Weights of a small GPT-style language model, trained from scratch on English Wikipedia: no biases in attention or MLP.
Each number is 128 + 24 x the weight over its row's rms, rounded and kept within 0 to 255. Layers, rows and columns count from 0. Numbers have three digits each. The size before them is the row's rms in percent of the matrix's.

# q: layer 5 attention query, 640x640, rms 0.0319, rows 58-77, columns 320-479
# k: layer 5 attention key, 640x640, rms 0.031, rows 58-77, columns 320-479
q58 096:137148119117128116100147083082131134164125112120087093121133128133171094120133086129131137137135101135127122135160111076118130122116126157113105094127150156154110178109160112083119121100077120107118142131136127154169155121076128137165124155147071097190076139184116101117115127088105152123128130128123151103099112119135136148153113126142155143165088094104109102124101143099121122122145138118161148092149180109104168119166145147195176131089117122097135120096100119133099125122126106
k58 091:128148131202175110091134138144125179150108099117099170111151147087130183145132132135106093113127134162108110151158107139106153131125126123150103138117149137118094120093149137131140097146146095150150096142124122131109143133117152110124131104132124125151123112109143118107091155100110164107077125108118135115099108120128174070162086190176113110144113125146150114138161119148117120118121108124156096148136145102075124141119154143121142138124104133097134128138140105133109103154117120
q59 109:145183153130159132100116151136134134138101128180129135125161132124105120140133144160099149103134116148101124146165142147104126127108126126135120096107123128183161073168152163157115127127163147185166088108135109119142149144125128119165125142103113167111097133081147106121170168141171123129123121133134151096087125123129130100158095152122075190106145149120152141140137126175139123149172129145175100117129116144129122132128131106154131131169128146145135139110126106113146115140140111
k59 114:176100140121148139129132106127114151119150122127108134138190130117132113091132130083149150112156165133146140175078133136139128119142125111129107116116119108103115126130138150109134148103152128125135149123122130106160124176082131087105102118125118163046154157128121128116114143126127089156147160081120078115086168140116134103135147152113123106142123131146108140121177129159169153108124176133143148178095120149151071147092143142134135123102152168145147133112150117129138132147159116
q60 098:201143157167146110114120170089117156131159107147142115110153116140128145114157109137087128142142112108111077129126090106105117113143169129141123096119121129140145131124149123120082126104133123101078132120153117129165104150150157127129114118116128109119159156146121109172118122119095106119118112122155168129125095102116177160109110140139125110117094137125133107096131128129140128122157091137166186139123140128130119142140165118162150131103143126103147088120130093127152098128121124
k60 082:093125131115116146111117131102155154100115156117137150098131108131131124145122121114123127128141150124109142138145122157105154103122116171141136144133146115124111103091150165168114063119169146136169105129166108153124121102153078100140103146137135155116116156149142137119103146098161166108131117071153142185096136094123223120159106117171120111125097125141121113126156162170135138168103148178109114153111146092151102142138146117119126077098123142097124118132104098143155127143139129
q61 101:131101136151190141148136156135148145092149127124106146125112117177146085154105159077107141139099136146160129169104131132165160138139165104142139125177133128113115125130130152177118110177122108085122139141124135107081095140093124130142116119099177139087193165105157092127131111134108124152118121095127106178152118156131120138157134126101112087094140153177158138124142112129187086131129143115080103153079100166117103135149135146125126117134142171136106145147147143125076124176133152
k61 115:121118116062079098167144103115117111130111109113151122099140127139126086122127117153141136132153120156152102070091132121132112112100122134131089137123131114143115114136133121154113141087126164119145128146149149127144121155073078103133114098092179140146102149129154151138092102127123126118163117147146109098167137128115111160069140169124085135093079141143121105125107158163150110145089157143155117134065084117166164127103097080135122123128150111097110107128081099186151145126174107
q62 094:105114157152097150134115067159123118130124158132096159124115159109134090119117181124151162134107134184155163104127148108182166175158100131128141145139117135134095103101133135089151112138139102100096166145153134155132078152159108142098139109138133120116097114129131106099122155134128152154134118087137102097102140186097109114159164142128095166150142181159157136083125134119145132118138131134100107114150104078137115108147138132104144143119117137142141133119115136126156176133086127
k62 087:177112151104120119166145102104105152124159131093141108127159086119156165139101108113126114131131133121130116162084132070136128121141129117175146110130147132140123147176091118145132139119114129101091089107073185088138128125083136100123143131133130166139110110104131126146133102099097147134130120130110129120126118083092066128136127109165103150120092144143124118146097103091130156091139136093168113140125094176160127160099139115143146131162131129138155111116151100135114103145139122
q63 100:121107102120120125142138108094115139137145082177113089131131178115139110117132120120113131130170135115098083135121117096156136121118123156088133119100107125153146147084142118120125152104106125177121126114114108154184121112136114127137138136158115127143104124151096186148173179124109127121156100110129083110145171133106123126109117096138091138134138148114081099089103149118086161123100118150174103136152165082133163106136123120149114130114134092096112123172122133151117113125141134
k63 106:136136145133115102126101131161105124124137134133108128118106115110137125115131120189122121144118143092100128117177115135138170138064162097142107115144165184140099127112167146110164132126172109123145098105135105171100117101140102142116195120104091096110135149105143130109118146061138137107146114119119136140133161093134119127165053160168130112094101119109164149107097128143121103115107130117140123153123150102090125145106110104132088086100120179132085119080141124153170142161125138
q64 102:119121088115137191171105117171059087106104129122128106141135158140102109141112139123172091104144113118158080145134137124132135147113092091104122114075112096141112140152084098146143089140116113163146110115155105146099141159172134129157124138133178096144111182131102117162090069125162129113097126117078106121109098100124139118129121138095151123126123148129120155140124166140083123144140154139111105114106137102140077098096119146103077154153123132131105145156152133120123128097114091
k64 094:097105146163145173056157139102148157089116199111140132116115150122110124116115109158154101140128113103120110118128109133107143123126130115122096137131137088112157126105106071097127068149097114111077095137157147137119130144168164114100098145090120103119158128149092128135076139119110130131099181168116150136106132082148168182123168123111142140157171144116170127148157113141097145140158109158117073150119113146143122153159133184128163178152127147153126136132177155123120117079115126
q65 100:138125134152119129153134153102123140160138173158114135150160127105132126129152139115113110084129172128101144126134128149149095129164143100150178143092152112130130149121135116125111133127145160098128114104127087133156167129158153129076142128166160125112143147155111207145114067162128112144117149146131120096122087123167094116075111121156128085113145157117103107098119100134142161126101082148107088141108118086097118128115138101099103114114149126121131122176117116119114159136111129
k65 102:099083092129076103128130142127131147121146153098122164127096104125124100147121130155133145144075092141102135079088134151100146161109094095114113173153115180082105130118132193147116089131156166128122103127138095123094137130124113129134084131104125102123122136114137127124126137128137106080152149139113161132107147181161147143136098131117160119119110124156143113166105128098112140150122188149129129128154122097131107101154132127116103104125134112126105161108121105111162165145146142
q66 103:116142144150136122167142093134156099133110133133104111111109133145168148146101168129162143112114126141077131131150127113120108108122154083092159151104160156117114140159113121101178129127135151100131158116110122116124146098099115094093145126161120134127128144143118129135152148146130115142149103112140142118160177108083119114142138151151108168113105161146152154125130095097128100169107194100137128127133116111144109105124097128086095131127143125182121129105093123152157127151132117
k66 084:110104139106112133145098125123170086158127145156139129145152107124128150135121099078085133145083143150111104115086164136078132141149123161166106132100088110119156140132126107147103184115124120116061186110104101140143111139158135110151141179121099147160114093128071142148124157138100132130097086136141108124121092164116073175112171106143147146176077106107159123111111099115130083078132140111123142111149137124112148163155153140080104167141125136090165120135125106132139113151087143
q67 088:165155144147126135087129099071098086145098121110121143190106132150142125130100141153126125113128112100122115117128108105109102146156126166168132122127125110159134115125158077129094097129109110187102116114125107132127132119118122109128138171096108129135140119119103130148155121114149147115116114074118093134119128153137167126174101178108102089104118146098157102152137162159142167098100113167174113107156159110139118124152093106130149128107116133149155101135167127167113122132115105
k67 093:155138162143127160128143140124124109091097137160130136128118118114134150110139119195135147130137126149108105123173105158079130094117138137131128119148098098138138110090159078112092021164143135158172090161182116177096120113137105114114104116091143169111112166111116127141071151106137164075115114089142101091124155057120201114102133117135121124124136127104136126088179134145143148139110106134144108143127142120107120147152173151127132186152110136133123128117156159098110104113087114
q68 084:132121131116135136109134123087117101149097070107136141112120129150140116101146159119099106102155137136132130123105106137110128127098124126149139096126143125099104144098128143137126076129137157117109138130129075087129159125122168139165145193094142092122137137129098120129095106146141150086155107160121140134135086127115181126152138149115139124130115129130110147182116109112137130104079133137135140081143140148140146161157128097129200097083169112093107090113151136128136099169174119
k68 111:126163139161128150078101154114136098107096154171159152121122173140099149150099143135128169116150090098091115137152089180113149117146153139128148116132123100164118096109154108146123053110165146133137108144175133148174161125169137122127106128132150102153124115143123108154080119105123117123109152109169120099111140070136227147121181117150101135132123126146115119117165142124133122121107136177109118157109111143114143145166172140130129180126120141081110131137169114105150093128086142
q69 119:174119149169165144140151156142113135162135145114123126148140128092154121126164097162092146136106138114162142104157134117126100145150143126102158161107095094154096104112134102107083116135127153109100135128135101128118125100135162128073108108156140111122156159150111148126106107127146086103110128126138135152122123098130165135121063120115139107090115135084098127100090110151134168107132108132117122152110099101084179123186141160113113167117128142121166130176170137143122151114069099
k69 074:097142121123102137126138155164150120112143120131098170129114102118104089143094155127126130120095113163150127127102103169099141114116101169176141116091111118151080121081124148108129011106187148147133151173146077163132162140148135145119098106092121114098104156103115130115082140135130155057104115117151153127116105146153241134116103145140095098096104125140141121114143129120134109162125142143107141179112115125122134158134120129146173127142157144121124132107149091117154139122142109
q70 095:174122111161109156087107153114107108110086091124187112175103154144109075126130128143110113133139079142123107132099125143127106134106137103137156158130086133102123157145134119117104127138074139123098119084129118122144145132157162182150099119083121124110112156157122129140108132100146112117129140174120126134121110105115143150062102111093162093167102134133126119171149105082149165103076090120076126130131165140149136132122183096150135118104158128122132139133186166149095077130151116
k70 080:124134142186121108111158107130095134092156088115144156089143119104135127127122129123126106090150115123100156132140136167136145100179159101156124145105104162100131131122162184111135089163149154185178150116126119122103125127137093115128089110102146135113125141118101106119156123130153106110141140144162098140094133113155142097150142111123107125117156161125113132153141145119125163132151108164109081148120114135118117160168141161117179094169167130111113141132116156121152131175142120
q71 105:138185095153121168081114162152162133175111147163118103135134169142089131125103157122139162162151142092114110118153129161136164118124122133117132110127196138101142113161157190139127137126100095145163092141126093135105090149110097099096114074106163151087167128132130151129127162152129144123100132124143119115111132119121101105153104117142135079124152169118168128146133132127143122135148144169088068119092075124123114113136124177096122107120086144130144125086147148112104124097132104
k71 118:131094127065124124150116097133111151114124100125148103138125114077140116127116140125173151119128052139110137122130140173143093115114124113094127088120118142123066132149092129132167162130144137127100128126141162094134117134081096105143157079133134115110146122116085132106107125174108144175134150148086110111138155130134079086122134129131132056147104105111129102135095157133109115105139142119107143123147119146163122094078118090116161109147140099165116155133117125122113138125152132
q72 106:134132078115158138107124126130130138130120124143147086115116096151147127116111119132123107128133158153084122158149105134183145124125130113115120127153145108141129140121121091095124110099077121097105085076137125114164098119132117156147129149154069095112091110115130082153160139135108116109125141167164150109139132118107118127120148128141106111140150138131143104142117149100176119143122141150113134107178150144143096158124155110105141124140135134179091107102105092110151158122138123
k72 097:105146115169146125111148098133130144141082119145162132129125166112100126149135133166115127098178107147122104178138125133091147150132147060107139139139133127110172142109140161098091169135097126129134110081153124141152119132144132112108111146168162113184128132135148134153106137115115110116143148117120127135122119115143104111165117106148105120145129131131139140145115138129153117129104102069097140156084116127119158135131139100153133089129092159130158117145184142151150131113125155
q73 090:144172125140083124150108107124113080151148117120131116171125156155110170139145130130108124113136136088117115104132135122106130102147148144092173139114156112115168217121107131092148137082125112136101118127156098165136135156099121095130107150134149148144108139174073122170089135136121121127138155106131118135098137135105115124115117117079137084133147134181091095110110129080130114061090125161130157178115147124150128134143123171095125123133156150086157106139136135135170084115135162
k73 089:132120133137141165088143170161164138116131144134097162151140130095124122141106119157134139136089100113115138106177068123141171097144129088147150109155139145133087102132155139142139058144159172123098111118140114168122155090148112140127077100108090128095108114121100148154112134095133180127116109117111183111126124111134152122136114144128102129170161142111127133150151148140071170170109128170084117114159142111117140147133164187103146164152128149096114189135152132133127141148056112
q74 097:095158140142090121137137140138132109132151124141124083127178118134087165154116169104175118099135101144149150137141140125112142134168167155123135104111132173128142065158108154156134135118161174149121110105134128125129128109152096130084130118114152137138102090104142119108169111182139143134172122103117154088144118129165127111116102110139118122096176123131086130153143150173153133143124120083145093098136110118124121112103148147073150121164136108101104163106137101133184135120090091
k74 086:174116140084137112164103119115126124126144118118106095112100115158133131100108094113132147173070150123146114142126171087134080157130128121125155140145143144132109137134083110085090185129082097119108131138114133103152130107122100150096132174153110142126134153143140138104149096146101101129155119108101149187145118153121085167140114135151144160112116119124108134142142124090120137097121149127114118098136127129138122133099147107138121112101122133140147140123148147151102134167110119
q75 096:113113118112083141118121129162148120154125105137153136123129108108090114168157107129131135121125111173123081141079098122151116081142141119111112141140055197109175104109121138123145142131097157129135121073085132132144111135117117135177111139050130133108122101125112119125165118131148132099108155125136134086117100151122156160089144131130121085184101116129141104157100148142143147121082133106145157119169149146156114137125114112116139167115155128111107127144153143114106138100129163
k75 108:099120133150106130133122167113147102132110165156100076126134094156097140147096119181139107183090110100148116062181108142102146133128159137122147099135099112088111114096113155116129116138121126135130112141195127111118091127115094127117156141154146139149112130166120129150149115080154118100132145123112134138136162086165159114106080161149088128110100119144145125122101148121136151160108119163123124107124112094115160104199148133110105131075143184112133172123115147120161136134125145
q76 101:118161132112137081107141172151117152137123129135118143144142107080161103108134117159109111132157099109132142121159148143110111137143107099079145149093126116080129096162148122109089136131100110139116090129070106145146115082199103123077090110128118130144091098137075145094133124120164145114122147171100155133144152184126138147130156128142117148127107106136117150084135127154112117149144129084160155140125108113120133093099147122107143189096082130144151114102141130095160149112142134
k76 102:132142135106122107157103089114220099133141108128127096174124112146100137156123120066157084162140114142115114111127154120087156105092171134148126103127089126140112115142135171114155114122133137102101162120100123098088120115128160121107152122161107138145125138115122121099173124097110143113142120157104142146121135151112134170097073097082131109126105119145141125123136124132141170175141128115149136118199134074108137144136159133126104113115134161111157144126085128128117150126140121
q77 108:094115089111095151163126103121134131132104119111113128119082128115112111157135114134171172145109152111138168099114122117151190175120096144104146109134159129144139140103118113175118104120137084096106124095140092137162134158089113083105132126109155154097175119188141089142108115117125107157103137107138135105139156112127118155158124116116115133125147119167124163146132085114119109102119118161089084182088084135147109096098149152122115175125112088098114145166153136154128150142146154
k77 108:134149107137119121132152115174149121115161118118141135145146141099165107130147139105155136101122074145132129126163140135148130127118085078130118104164132138163135151171087073104156073152157109122118110105131131090106117155136140129160124090117122164112127108093133093119113125159132164155122126146113134107155162153134150160118126129094107105118128106113116112133105139114101121114113115104093140087116112121115169179113127206114154172141109119116167139119092124113138064143087118